Part of a small language model's weights.
Size: 16 layers, MLP 704 SwiGLU, 13.4M parameters.
Architecture: RMSNorm before each block, rotary positions, no biases in attention or MLP, untied embeddings.
Training: a variant of SOAP for these matrices, 441M tokens.
Each number is 200 + 20 x the weight over its row's rms, rounded and kept within 0 to 999. Layers, rows and columns count from 0. The size before them is the row's rms in percent of the matrix's.

# k: layer 5 attention key, 64x256, rms 0.121, rows 9-19, columns 128-255
# q: layer 5 attention query, 256x256, rms 0.121, rows 10-20,74-84,138-148,202-211, columns 128-255
k9,089,184,213,196,170,171,184,221,165,206,200,187,210,230,202,238,194,193,178,190,214,181,185,201,155,228,209,202,208,210,229,205,221,171,223,179,203,203,187,174,209,207,186,213,181,176,205,196,213,206,194,210,210,185,221,207,185,202,161,246,210,197,211,209,182,218,155,232,229,191,226,196,189,199,219,206,191,207,217,152,175,189,183,186,193,182,225,195,205,198,236,177,203,178,233,182,244,217,199,183,185,195,223,186,218,217,177,207,236,186,199,193,219,171,209,177,193,212,225,151,200,187,188,217,239,236,203,172,196
q10,105,187,172,210,175,197,203,185,174,182,181,170,228,196,179,188,192,165,158,204,195,172,241,164,205,191,207,182,207,200,205,198,202,204,176,189,199,171,215,237,211,212,202,197,216,174,210,211,197,228,169,195,206,201,179,197,161,215,195,215,202,186,189,190,229,205,213,194,222,217,190,215,212,203,167,221,220,182,187,214,172,202,208,188,185,185,194,221,207,192,181,221,203,201,205,180,186,230,188,187,171,205,182,223,182,172,202,204,240,185,190,213,226,194,195,197,193,204,178,249,186,173,257,210,231,199,179,191,241
q74,096,205,210,219,230,183,193,206,244,200,198,251,198,209,211,192,186,217,196,207,190,191,214,193,201,197,205,195,191,193,166,188,180,206,215,220,203,174,197,192,205,214,212,217,243,200,205,217,207,188,195,159,195,235,236,154,224,178,179,212,207,214,206,182,256,217,204,175,182,210,189,207,209,190,242,210,196,211,220,211,186,227,199,163,180,192,196,185,186,202,191,189,156,162,213,190,223,212,224,178,208,237,198,256,202,180,207,174,205,184,201,207,208,220,171,185,212,174,215,226,177,212,214,226,188,210,201,181,202
q138,076,203,194,186,192,187,203,204,201,203,205,183,238,198,189,211,160,190,189,208,196,207,158,205,164,178,193,189,203,202,184,227,175,234,232,225,200,176,236,232,192,219,232,214,195,223,197,218,218,197,172,194,162,205,220,216,172,207,201,231,174,236,204,185,230,191,189,248,227,185,171,232,211,213,213,213,213,212,223,188,166,187,185,189,210,152,190,180,200,198,199,191,214,204,237,195,191,247,196,181,219,196,196,242,179,163,239,235,214,193,217,187,225,211,228,197,209,195,227,194,205,211,219,217,192,191,196,188,180
q202,095,221,162,230,190,177,188,213,193,209,179,181,194,203,223,207,225,171,200,183,214,177,205,212,194,169,233,206,230,185,218,210,198,152,185,196,242,209,233,197,219,200,205,189,212,202,215,230,193,226,250,165,193,185,199,189,229,234,221,232,221,171,216,214,216,176,202,208,188,190,195,215,177,200,167,217,201,178,215,225,207,193,175,223,162,177,195,195,218,209,192,197,186,204,183,204,234,213,190,198,172,207,204,229,207,179,195,237,212,224,232,189,164,223,188,171,172,178,190,230,193,202,191,193,231,228,197,225,202
k10,083,172,191,195,212,218,197,212,198,203,203,179,181,163,159,188,202,190,199,193,218,179,225,238,199,198,216,242,208,226,190,221,204,219,186,220,190,210,217,183,217,209,201,202,187,214,182,191,175,190,177,171,190,203,185,177,206,231,176,219,211,215,167,197,175,179,227,216,170,227,173,232,219,224,222,161,217,185,162,214,198,224,231,242,166,211,195,207,216,198,158,220,227,220,203,192,213,190,216,235,204,218,197,210,209,205,159,183,220,206,244,208,157,204,201,244,205,211,167,168,199,233,199,182,224,224,213,221,185
q11,094,198,184,169,191,193,227,204,217,180,214,203,188,216,206,204,179,206,219,226,221,135,182,237,227,205,209,205,176,238,188,190,159,222,191,240,197,248,206,227,188,215,216,219,228,202,206,219,209,187,225,175,223,180,205,234,205,199,175,203,228,186,194,151,221,188,216,197,207,212,207,196,161,213,244,193,161,221,181,195,213,192,213,205,158,211,223,219,181,204,181,221,217,218,181,201,191,208,202,220,210,198,183,207,201,188,216,213,185,199,231,162,188,229,175,195,215,202,220,193,226,205,178,181,208,183,166,168,219
q75,101,167,192,221,209,204,247,203,224,236,203,191,159,220,176,193,205,224,207,189,195,180,220,219,226,221,209,166,182,193,189,203,210,200,197,227,228,219,157,181,227,194,197,215,206,179,204,207,213,213,221,183,221,218,191,214,194,240,164,178,219,218,214,201,196,197,219,196,189,192,195,196,211,182,205,222,223,179,183,184,183,186,194,201,190,214,193,190,213,202,184,165,219,178,153,206,184,204,185,227,215,203,168,196,203,224,182,198,233,205,239,219,210,205,207,161,183,154,220,198,208,202,191,182,224,183,198,182,208
q139,085,245,219,187,193,201,218,210,208,200,182,189,198,215,203,204,206,204,162,226,185,217,195,201,201,194,173,184,229,188,208,214,197,218,202,232,165,208,177,206,201,148,208,209,197,198,223,228,209,203,179,204,180,218,191,192,186,167,226,223,168,195,217,199,234,199,235,193,202,169,221,199,194,195,246,187,185,208,205,208,215,181,212,213,206,201,207,205,179,190,171,181,223,181,223,208,183,211,199,175,194,202,184,213,218,207,205,211,186,184,182,177,217,206,204,228,173,198,206,205,222,163,210,168,204,175,229,221,232
q203,092,195,190,197,172,159,200,187,198,227,194,164,204,209,223,190,206,170,197,187,198,210,203,187,211,241,203,212,176,185,237,219,194,195,230,198,204,212,224,200,216,218,215,215,211,217,222,231,199,191,197,214,180,188,193,190,179,187,184,217,204,197,224,207,207,187,184,200,177,205,187,196,194,177,217,197,188,175,203,213,213,212,214,204,184,196,195,192,184,200,203,181,181,192,146,201,161,224,180,193,223,214,205,248,174,184,201,194,224,178,186,185,192,214,205,218,192,196,193,246,213,210,215,188,195,190,198,222,204
k11,077,208,148,214,216,199,203,174,197,216,206,214,210,175,211,212,191,191,191,214,194,211,183,220,201,168,253,229,221,220,185,203,218,180,210,174,172,173,239,220,180,193,185,175,203,201,202,184,189,216,149,183,199,188,196,191,173,219,203,221,169,208,214,204,193,206,184,227,151,166,212,197,214,208,167,213,203,226,225,209,202,198,200,199,231,179,228,236,217,162,204,239,207,205,197,201,224,192,206,230,192,196,216,210,150,179,206,240,187,214,181,207,219,196,183,232,212,193,199,199,169,201,213,201,215,227,206,225,180
q12,105,213,223,190,215,203,197,178,197,161,205,220,248,208,184,194,162,172,190,223,196,166,192,220,223,177,197,207,199,219,213,148,226,168,186,156,207,173,207,185,232,185,212,197,200,218,236,206,196,215,211,186,229,223,182,188,204,196,225,200,222,184,202,228,205,189,213,207,194,198,189,204,192,189,185,206,196,230,190,205,194,169,183,201,215,234,202,188,193,205,209,219,177,236,197,198,221,158,224,222,189,231,195,198,159,209,206,207,187,179,193,203,216,176,184,187,166,183,195,174,206,177,179,198,198,236,213,217,206
q76,111,223,168,212,191,201,241,206,165,186,179,180,192,232,194,214,152,206,210,186,226,189,227,221,187,202,196,222,165,197,203,238,221,179,183,195,221,184,219,205,212,192,145,204,160,196,218,236,218,218,193,192,206,187,219,203,181,228,241,195,208,199,232,185,178,192,188,224,186,193,184,205,206,237,183,217,201,195,181,211,155,199,225,185,205,185,180,192,213,212,207,187,245,230,214,192,231,219,184,195,197,206,213,193,226,198,216,241,173,217,195,169,158,211,187,215,224,179,175,185,176,212,195,187,195,194,199,194,207
q140,093,228,209,179,212,206,204,223,168,219,188,169,206,203,170,223,235,207,180,171,210,227,182,213,251,196,160,232,206,184,203,229,185,208,185,227,200,181,186,204,201,187,192,189,197,192,201,208,195,186,195,194,234,207,193,174,218,188,217,208,195,167,212,163,183,167,245,229,239,204,194,194,161,195,216,228,203,235,204,220,177,216,224,201,220,195,189,209,199,157,216,177,188,226,237,225,203,223,193,183,227,215,222,218,195,187,188,220,214,209,200,181,204,186,220,176,140,186,211,174,229,160,207,208,187,174,225,203,193
q204,102,208,212,195,229,182,201,195,192,165,175,206,226,177,175,203,214,190,228,204,213,221,194,232,202,220,215,162,178,216,221,190,204,192,240,185,179,194,190,210,195,194,183,174,184,191,217,231,193,160,199,199,156,209,214,210,208,195,187,185,206,173,201,206,187,221,197,185,182,190,192,208,230,184,180,201,177,162,187,156,206,192,234,178,184,242,203,207,170,207,196,213,186,170,193,152,191,182,161,157,165,196,246,182,237,186,180,172,220,202,187,216,190,187,183,230,245,208,204,180,214,234,210,193,170,232,202,229,192
k12,093,241,225,211,211,209,219,230,215,216,235,199,195,199,210,214,180,198,211,228,192,213,215,183,168,216,200,198,177,176,210,194,215,224,181,235,206,214,165,220,166,175,198,189,186,165,201,170,245,209,190,180,199,198,176,216,204,186,216,207,209,197,185,169,207,207,189,208,247,159,189,156,218,200,207,212,195,188,187,202,223,167,176,215,206,215,201,192,187,205,196,203,166,192,215,197,178,226,177,199,235,190,212,164,193,199,214,149,211,199,187,236,196,214,188,185,192,207,208,234,195,204,220,202,200,205,192,204,182
q13,105,195,174,204,233,205,178,217,212,184,224,185,222,213,200,198,220,198,176,202,229,216,219,238,193,213,204,185,170,216,194,224,157,151,243,256,203,196,222,206,203,185,198,188,232,212,204,180,203,191,229,169,220,161,208,204,195,224,189,222,188,185,184,212,180,203,173,200,230,216,207,214,191,170,172,182,164,196,173,157,183,248,216,241,217,169,205,221,236,190,180,244,225,191,194,201,174,189,222,219,184,192,186,207,215,194,167,210,231,221,182,181,184,216,194,207,177,172,178,157,208,191,200,204,231,203,177,214,238
q77,096,193,218,213,204,211,178,178,211,227,183,216,192,241,162,224,165,189,202,208,201,196,178,173,211,222,187,204,193,216,217,208,220,214,166,212,190,252,267,180,178,197,191,162,183,200,241,225,197,190,209,207,177,229,198,236,196,191,195,177,186,188,198,175,187,212,184,191,225,206,186,216,174,219,187,247,190,193,220,178,180,189,214,215,178,203,179,212,183,186,201,262,173,213,207,213,185,136,199,196,205,206,213,235,210,199,194,227,195,206,214,211,218,207,180,164,183,178,203,237,190,203,210,213,207,198,228,197,191
q141,100,197,226,208,206,250,184,193,190,179,222,231,191,196,180,218,192,236,181,226,227,228,222,182,225,223,194,188,226,184,221,198,167,168,211,222,226,186,200,172,236,161,192,200,195,214,202,206,212,209,186,226,180,201,190,199,195,208,171,204,195,180,219,168,220,208,157,199,185,209,226,215,220,200,198,181,198,160,189,212,190,228,234,195,232,211,208,200,195,209,174,252,190,170,157,191,218,212,221,194,193,231,218,176,216,217,191,190,193,199,225,186,204,215,209,216,158,224,214,189,208,201,213,200,181,194,219,201,245
q205,108,181,220,201,218,226,209,206,197,189,206,226,209,218,228,177,224,185,196,202,234,189,195,187,195,197,198,200,179,191,212,214,205,221,210,177,186,157,230,178,176,187,183,185,187,192,184,195,194,221,212,249,209,206,157,221,203,190,229,185,205,210,184,208,233,216,198,200,169,196,205,214,183,188,198,204,185,183,209,199,220,180,203,202,210,194,179,210,191,230,209,230,161,226,190,212,213,164,234,216,210,207,178,185,191,185,219,231,229,165,208,227,234,172,252,186,189,192,225,163,225,193,204,233,195,202,194,157,249
k13,082,218,156,181,205,200,199,197,195,211,181,174,206,198,226,186,190,211,212,199,195,166,195,205,226,190,201,207,216,232,196,205,234,226,208,182,256,191,196,197,203,198,212,252,187,196,205,180,178,216,209,172,224,203,200,187,200,212,224,209,202,198,211,180,166,192,189,202,188,165,202,197,173,243,207,171,182,212,200,212,191,178,167,240,171,222,221,195,199,188,204,195,213,214,250,175,199,220,157,236,156,174,197,198,169,191,198,174,202,215,201,224,188,189,201,215,220,193,185,178,187,178,198,224,186,188,178,193,179
q14,103,153,208,190,214,215,192,207,127,170,209,214,217,172,192,201,224,229,190,208,216,170,203,206,184,224,189,169,199,189,210,198,168,176,184,175,213,206,179,196,193,259,206,146,206,209,186,202,181,193,228,218,211,209,224,177,221,221,173,197,205,202,198,204,189,178,221,216,213,176,176,215,216,203,177,190,223,227,193,163,192,173,197,199,186,208,237,212,209,205,240,186,174,178,185,212,193,176,212,189,181,181,219,159,192,210,241,205,218,199,146,202,186,166,221,230,232,209,190,174,184,194,219,186,248,196,229,185,173
q78,097,218,191,180,160,187,197,182,213,195,197,199,196,168,184,204,164,193,202,196,213,202,221,209,170,207,220,226,232,210,216,173,200,215,189,164,217,197,176,189,188,178,208,190,206,204,215,186,175,196,195,182,164,239,239,201,216,228,180,186,184,232,198,194,210,213,205,224,185,212,146,221,198,220,199,242,205,214,175,170,182,210,200,198,178,214,187,225,213,212,214,194,176,189,233,187,174,203,190,208,197,187,207,192,225,178,182,231,185,227,201,215,211,214,169,197,188,206,239,217,181,182,220,207,202,211,200,212,197
q142,085,202,185,219,212,195,213,217,170,215,208,161,200,229,213,209,192,217,210,235,191,194,213,193,227,217,184,178,177,181,226,220,144,214,197,187,199,161,194,221,186,200,217,215,187,179,190,169,157,197,213,233,234,198,177,206,205,220,217,201,229,190,216,179,196,190,225,197,180,217,203,236,202,217,194,202,202,175,208,181,237,196,181,207,173,196,209,221,197,173,207,214,158,229,194,207,205,155,186,200,239,192,220,169,181,219,244,226,197,199,182,219,229,167,237,193,177,196,181,226,190,166,237,223,209,209,180,165,229
q206,100,192,216,212,160,217,203,209,179,202,198,213,180,217,222,226,185,208,192,180,194,221,236,179,222,211,172,231,187,209,175,209,227,231,239,196,166,208,175,200,184,212,191,203,216,198,206,174,213,205,210,209,212,205,212,199,226,194,219,182,219,236,204,208,209,216,206,231,176,225,215,169,148,196,217,229,194,234,202,203,204,200,177,197,177,190,185,221,189,170,181,198,187,206,205,211,135,184,226,203,184,214,193,180,208,188,185,228,229,191,208,213,196,194,208,218,166,201,149,216,214,162,222,191,169,181,187,175,182
k14,087,166,210,227,215,208,203,224,240,202,211,186,203,182,186,192,218,223,203,174,203,204,188,199,157,203,245,198,198,237,225,198,192,193,191,195,227,240,198,201,200,169,203,220,221,179,217,198,225,206,190,226,183,199,197,229,223,243,201,235,215,201,230,220,214,215,210,197,216,217,192,216,226,181,209,202,188,177,206,210,175,142,206,216,247,194,187,230,225,210,206,210,180,167,214,211,180,211,206,218,187,180,169,186,200,183,195,177,198,213,223,199,209,188,180,237,220,217,199,182,183,186,200,224,184,220,211,196,249
q15,104,214,236,195,207,202,194,184,176,209,207,184,218,204,198,164,188,192,170,207,200,205,190,210,159,199,200,199,193,226,190,189,186,175,180,193,198,201,207,215,188,172,195,225,175,226,192,181,228,187,188,198,220,201,169,200,196,180,202,185,188,166,259,179,242,239,166,208,220,185,192,203,183,198,173,232,207,191,213,227,200,227,194,210,201,204,218,236,187,209,153,194,211,210,221,210,200,195,181,177,208,177,185,240,227,184,204,236,224,138,202,205,190,190,193,196,204,178,197,212,203,202,221,192,196,225,184,246,177
q79,091,194,211,199,219,176,176,168,191,200,228,182,218,219,176,200,221,207,182,214,163,222,201,200,189,189,217,161,200,185,200,177,199,200,181,208,186,196,247,201,185,226,228,226,220,220,176,202,188,202,175,167,214,191,176,179,246,210,167,185,178,193,203,232,196,168,193,177,174,207,190,220,195,165,216,181,178,198,238,178,216,176,200,190,175,196,199,219,158,193,224,176,177,170,206,215,166,197,186,203,207,215,209,184,201,176,196,198,197,172,213,206,191,204,224,212,207,211,195,202,201,178,197,201,204,218,191,186,174
q143,086,220,170,212,207,176,199,201,186,210,203,166,219,199,210,197,212,198,187,186,187,223,211,225,180,195,192,216,202,214,200,210,213,206,183,192,195,167,197,159,188,186,164,207,197,197,193,213,207,201,200,226,173,180,265,188,202,210,168,221,205,184,201,191,201,208,195,233,187,195,188,222,193,244,144,231,164,216,181,210,202,205,177,208,232,204,170,191,206,192,180,204,217,156,221,161,196,223,172,209,231,233,215,214,257,196,197,226,180,169,187,206,177,213,172,191,190,180,198,199,209,192,254,185,203,211,235,185,230
q207,106,205,213,194,199,175,209,172,186,215,193,184,175,256,181,192,207,206,197,204,186,204,219,186,214,194,195,184,202,158,232,170,170,191,176,197,223,212,192,187,240,193,175,213,197,202,182,221,192,235,202,221,187,217,209,209,206,225,199,220,219,154,211,215,233,223,217,191,210,190,173,197,192,212,203,203,200,191,200,240,187,169,199,242,201,201,228,209,187,211,171,222,199,210,188,195,232,231,218,196,188,226,205,250,174,185,191,188,191,174,208,205,157,209,211,182,191,193,224,218,188,218,193,190,170,208,211,207,191
k15,101,175,181,232,164,180,169,194,211,189,234,260,235,190,198,201,194,232,209,225,197,230,203,192,203,222,208,179,208,195,209,227,147,186,183,182,198,189,190,248,193,209,204,215,206,183,239,195,216,181,205,221,203,199,150,188,163,203,215,220,225,203,189,209,193,228,220,204,180,188,199,199,206,241,211,238,198,196,198,197,195,218,163,205,213,187,175,193,234,216,178,269,198,188,188,198,177,221,184,192,213,195,231,179,216,225,207,190,194,205,199,195,216,208,212,217,220,190,171,231,221,185,225,214,184,190,196,200,200
q16,100,187,182,185,163,220,204,149,193,189,183,225,204,175,218,214,183,178,164,171,237,167,199,204,199,184,242,229,209,216,209,196,240,190,210,194,209,195,205,197,202,213,205,182,207,237,174,186,169,197,191,204,213,214,205,198,170,187,180,179,197,216,213,215,161,190,176,210,183,189,195,166,198,166,182,198,186,189,185,190,229,207,200,192,204,208,187,218,201,202,214,162,192,222,212,190,193,196,187,162,187,189,237,206,189,196,213,201,201,167,158,208,188,184,192,223,205,163,200,189,217,214,172,185,214,201,222,198,190
q80,092,216,223,200,251,195,203,177,158,201,219,195,232,200,242,185,188,196,184,193,200,187,226,207,173,192,231,184,194,203,187,209,201,181,195,195,165,232,226,164,183,213,177,201,223,190,171,209,190,189,222,199,187,251,202,195,194,200,177,182,213,204,222,163,236,219,190,202,194,206,213,209,188,182,177,183,220,223,186,221,208,201,177,177,204,187,242,198,163,233,154,206,187,217,216,230,199,188,206,193,223,177,200,229,220,195,196,187,198,183,198,183,181,183,237,221,204,210,193,207,176,233,186,163,208,221,214,212,188
q144,088,201,192,201,203,161,153,190,206,213,205,186,189,197,214,180,178,187,221,195,217,201,209,167,204,239,214,190,179,221,222,196,230,185,246,201,167,178,184,197,227,178,193,225,198,179,186,175,208,182,221,210,200,202,186,154,153,192,179,205,189,205,151,203,215,201,223,192,235,205,239,198,221,157,175,197,210,209,236,204,175,191,194,211,203,220,203,224,172,161,221,226,212,175,183,211,203,229,224,226,163,195,169,217,176,221,149,204,244,207,202,226,213,215,199,191,203,146,192,164,227,198,215,172,201,185,202,184,196
q208,090,214,209,207,226,216,206,165,200,200,207,242,192,215,197,191,191,181,221,176,182,172,192,207,191,217,236,182,184,241,202,196,201,183,205,204,188,181,258,209,226,206,205,198,191,238,182,203,228,236,214,209,191,202,219,214,167,234,193,175,185,175,206,211,219,207,206,178,171,180,193,161,221,208,153,232,189,173,202,196,196,187,204,190,208,186,226,204,210,203,210,189,193,213,184,198,192,178,216,212,185,223,183,205,220,186,200,210,176,183,211,239,181,240,191,204,262,193,193,193,208,204,181,193,201,243,203,184,194
k16,089,176,223,193,208,166,162,188,216,167,170,157,167,190,199,210,190,190,207,219,204,176,206,209,159,231,184,199,190,197,196,208,210,203,170,155,214,195,165,217,176,191,201,182,198,204,208,185,222,207,178,209,195,184,205,240,191,222,181,190,210,203,195,166,156,176,197,205,192,216,180,203,191,223,237,199,201,224,219,187,207,210,193,196,184,229,182,231,247,221,229,197,232,202,207,196,197,225,189,193,198,195,179,223,186,187,232,242,237,224,182,206,222,215,165,207,215,200,215,212,193,191,246,235,202,194,164,170,244
q17,101,184,197,217,212,194,205,240,172,174,178,222,182,216,193,220,182,187,207,212,190,189,212,215,232,191,187,178,209,195,179,180,225,237,196,203,211,201,201,224,190,223,167,199,198,189,171,177,212,197,194,185,195,164,207,221,200,191,167,157,213,194,203,195,228,192,201,215,207,216,241,183,186,198,191,184,181,182,216,179,210,193,175,212,177,151,187,177,138,163,198,185,206,213,178,149,221,183,254,224,204,198,205,192,155,197,218,217,228,225,187,202,164,198,175,204,172,175,220,217,231,213,172,212,219,201,194,188,189
q81,094,222,200,188,207,200,213,229,188,171,208,211,190,189,194,179,190,183,214,206,214,213,176,186,185,191,179,186,176,196,182,193,221,198,253,173,248,217,203,176,168,190,228,206,212,230,210,187,215,247,194,218,169,228,190,207,193,205,195,190,207,172,210,185,206,207,194,186,193,165,210,200,240,208,162,237,182,184,207,176,202,198,201,165,231,223,220,185,190,174,164,178,182,201,188,217,207,186,225,202,209,205,195,238,219,201,194,162,194,155,199,190,226,226,183,213,227,184,234,252,223,190,192,206,226,185,198,204,215
q145,092,211,208,185,194,238,214,246,195,224,270,210,217,180,187,202,158,166,193,201,180,189,192,196,178,175,232,209,202,170,127,204,199,193,199,210,173,207,208,190,182,180,200,254,199,219,208,244,233,194,176,218,188,221,194,199,207,195,182,226,220,204,228,216,220,225,198,155,205,173,202,181,213,191,218,203,187,195,198,195,196,195,189,204,199,216,201,214,165,236,197,161,201,213,216,165,212,217,204,190,186,178,225,220,260,175,180,223,193,202,207,195,195,187,198,229,180,208,223,165,201,182,204,180,208,168,227,198,216
q209,096,224,182,200,212,197,169,159,173,183,206,183,197,192,202,165,193,159,177,179,192,205,194,236,203,195,208,190,234,181,240,211,230,179,206,151,202,196,198,177,223,197,203,200,185,239,186,211,211,199,231,190,195,195,189,184,187,189,185,221,185,213,214,200,210,163,229,199,189,206,222,201,197,208,180,190,186,203,240,223,218,184,194,205,171,176,153,213,210,189,218,191,182,209,212,194,240,209,226,217,186,223,198,228,195,187,233,211,212,178,236,203,227,188,220,195,162,176,207,216,225,187,214,220,197,244,216,217,220
k17,087,232,221,191,224,195,202,214,213,225,200,225,198,205,200,203,228,208,220,189,200,202,240,187,179,195,197,183,169,192,182,185,201,197,145,242,203,203,245,198,206,190,187,202,187,201,175,183,175,246,212,206,252,198,212,204,230,209,207,213,244,220,186,198,172,229,210,210,205,189,180,186,202,204,224,215,235,198,221,189,229,204,228,200,198,201,177,231,192,168,201,202,217,166,168,197,217,174,206,194,215,203,211,199,206,208,185,190,147,209,204,204,150,177,189,199,214,208,165,223,186,185,202,196,172,207,253,197,204
q18,098,196,206,197,187,202,163,204,215,198,201,201,177,178,206,218,205,174,233,231,170,231,185,194,174,198,210,205,188,215,212,191,240,221,215,205,210,170,197,193,216,158,180,198,171,212,207,184,168,194,176,201,208,168,199,195,246,212,217,194,198,179,197,201,185,208,212,209,224,207,201,228,176,182,186,222,217,197,223,215,230,204,237,160,180,229,209,186,219,190,226,184,198,230,216,186,223,208,213,182,182,193,185,185,209,178,192,169,218,203,193,200,220,172,196,202,201,164,191,184,217,207,213,220,208,180,240,220,179
q82,099,202,219,185,210,213,174,178,177,185,197,167,237,203,218,209,221,209,208,222,219,209,177,205,205,197,208,229,181,216,203,186,198,197,216,166,179,224,191,193,239,228,224,177,204,217,172,203,204,202,212,230,215,229,194,210,185,205,216,224,208,217,189,206,211,172,198,156,188,189,196,218,224,196,181,214,234,227,192,185,189,189,186,178,201,218,193,219,193,197,209,194,206,188,188,184,237,184,205,177,230,206,205,253,208,184,209,159,197,190,214,170,187,209,186,226,202,190,178,190,221,237,188,241,177,215,177,206,196
q146,088,158,168,183,238,234,198,223,162,166,217,200,220,177,234,215,223,164,203,231,197,226,199,193,222,235,178,201,187,199,198,189,155,185,249,182,215,138,207,199,201,202,183,211,165,231,196,195,212,182,178,240,158,174,202,219,195,207,181,205,226,190,230,210,184,161,190,222,201,176,202,210,237,216,189,192,198,193,228,228,206,157,191,176,204,190,203,224,205,214,247,210,182,205,196,223,194,210,207,170,214,186,203,206,235,213,177,196,201,203,171,192,195,191,189,182,201,188,215,192,160,192,240,200,183,205,186,203,206
q210,110,233,192,194,203,194,208,175,179,208,186,200,182,208,214,200,219,191,204,177,190,195,190,195,207,235,199,208,225,209,208,215,194,183,195,159,213,177,181,191,227,190,223,190,207,199,224,238,239,212,229,215,179,178,201,183,218,211,198,195,176,212,264,205,192,200,220,214,198,160,204,162,194,186,186,205,201,201,201,206,191,185,171,138,221,189,229,216,226,142,194,202,192,181,214,211,219,210,197,164,159,191,226,180,197,203,177,211,195,200,171,178,213,205,188,184,218,211,208,192,185,185,216,214,210,198,187,159,177
k18,095,228,199,195,187,178,197,208,209,231,204,219,232,233,208,211,210,202,217,212,198,220,210,219,193,209,203,207,224,184,213,177,231,207,231,176,203,205,241,190,189,230,173,223,178,203,205,186,194,209,232,199,188,188,173,236,220,186,211,161,209,202,236,194,222,166,181,184,191,205,199,235,216,220,167,192,177,184,205,221,219,191,179,208,199,208,190,219,171,198,235,159,179,236,185,234,173,218,194,229,218,148,220,207,191,176,217,203,163,216,191,194,169,198,201,203,183,172,186,176,191,173,219,186,201,220,204,246,186
q19,115,196,188,232,233,219,211,182,216,212,239,173,177,179,218,156,180,191,156,174,171,212,184,207,193,193,163,207,192,194,170,204,203,168,150,181,196,158,241,235,217,194,225,189,204,192,226,209,188,171,205,178,205,195,147,241,219,192,217,229,206,179,181,195,176,196,194,187,243,201,207,183,215,185,191,196,193,213,238,198,172,242,195,175,201,203,193,218,211,216,175,234,185,212,215,204,184,223,201,240,216,192,223,215,207,206,167,166,179,205,199,182,199,199,222,181,191,206,199,198,193,199,195,189,183,234,216,209,191
q83,096,194,200,219,188,201,200,219,191,188,186,212,196,181,237,205,208,210,207,198,191,204,190,180,183,228,172,200,168,250,206,231,184,185,221,169,138,180,211,203,184,220,266,251,206,179,171,217,226,220,197,187,250,200,206,189,214,213,185,193,221,201,196,220,203,209,192,219,185,196,206,239,194,223,141,204,193,214,202,157,210,213,222,202,188,201,197,189,222,201,186,225,163,182,224,189,202,201,174,195,191,221,214,199,203,165,204,197,164,175,199,208,182,156,166,211,209,206,228,189,184,175,242,213,248,192,215,183,167
q147,096,217,211,199,223,215,214,194,163,170,220,215,197,203,173,219,199,192,197,179,201,213,192,198,177,180,213,180,204,203,185,197,204,209,204,231,223,199,186,208,199,194,206,245,200,200,213,203,199,169,163,223,161,194,192,187,212,184,195,211,222,192,204,182,197,219,155,199,211,155,170,205,193,239,219,197,231,213,169,221,161,215,180,230,232,167,197,174,212,198,195,185,179,202,241,165,231,267,217,171,204,205,209,197,238,218,216,211,173,170,175,201,192,198,185,210,212,220,229,234,220,210,174,191,189,200,220,216,243
q211,100,200,204,223,238,197,222,198,160,230,183,193,204,226,222,221,180,199,194,225,202,222,197,179,216,204,213,199,219,208,187,144,200,199,190,162,167,197,195,167,194,223,224,196,180,186,197,183,253,204,212,189,214,178,174,214,190,186,207,195,169,215,167,192,226,213,169,205,187,188,189,247,195,206,223,207,201,225,159,215,198,221,199,182,203,201,205,171,173,225,176,228,214,205,217,220,209,179,219,171,202,187,179,203,210,201,180,236,209,165,207,192,184,199,205,173,183,226,206,199,204,237,182,235,179,182,169,180,170
k19,098,194,235,191,239,157,163,220,220,185,218,193,215,221,213,231,193,191,232,221,201,211,178,194,217,183,188,198,202,182,207,217,168,182,249,218,213,213,189,205,168,235,186,209,203,230,187,195,216,200,169,214,151,190,205,207,209,187,180,168,182,183,219,199,209,173,163,202,208,202,205,169,164,200,197,187,205,203,223,185,215,219,188,224,211,226,185,216,174,197,194,214,216,195,194,211,165,239,183,189,201,228,198,181,219,216,183,205,243,214,218,214,165,220,191,215,185,193,180,191,193,198,183,182,185,195,170,211,238
q20,095,165,181,216,168,206,164,218,216,188,204,185,258,152,219,197,207,225,226,204,218,160,201,220,210,168,220,215,211,211,200,184,197,203,213,189,205,200,178,214,218,207,252,209,209,211,223,237,193,155,245,204,199,186,161,192,202,191,208,204,170,175,171,181,161,212,213,208,183,185,175,221,192,176,209,219,170,225,173,195,202,198,213,187,164,236,221,189,215,178,204,194,200,206,146,177,171,194,193,208,212,169,203,224,190,213,182,162,196,188,202,179,242,218,223,177,210,226,212,173,186,201,194,196,202,196,219,189,175
q84,096,204,192,185,186,182,222,210,189,204,187,166,171,204,181,186,173,205,234,207,209,201,213,207,191,183,195,216,199,168,186,210,216,178,189,205,197,200,223,193,185,201,218,196,174,158,161,161,218,212,225,187,205,219,199,191,203,196,186,210,170,204,165,174,196,181,191,200,173,206,204,223,216,210,228,221,199,219,219,195,186,162,205,206,192,163,220,201,221,199,215,202,208,187,223,180,185,195,212,244,200,170,152,183,159,232,237,190,177,213,192,174,216,194,182,181,187,200,167,180,192,203,194,198,173,213,208,204,201
q148,092,207,212,196,172,160,206,201,206,176,191,210,184,188,191,220,195,176,239,184,188,156,226,198,246,215,210,194,188,214,205,161,208,214,206,189,189,210,215,215,184,211,206,209,217,187,185,206,203,200,199,229,214,197,201,215,193,170,215,185,205,242,168,202,215,226,228,190,206,185,212,218,238,180,183,216,183,180,192,214,191,185,179,212,202,199,220,224,203,189,182,189,204,189,194,218,217,168,222,179,202,174,206,172,223,190,207,228,199,223,202,258,179,173,176,189,232,228,238,183,203,188,210,199,244,181,212,196,214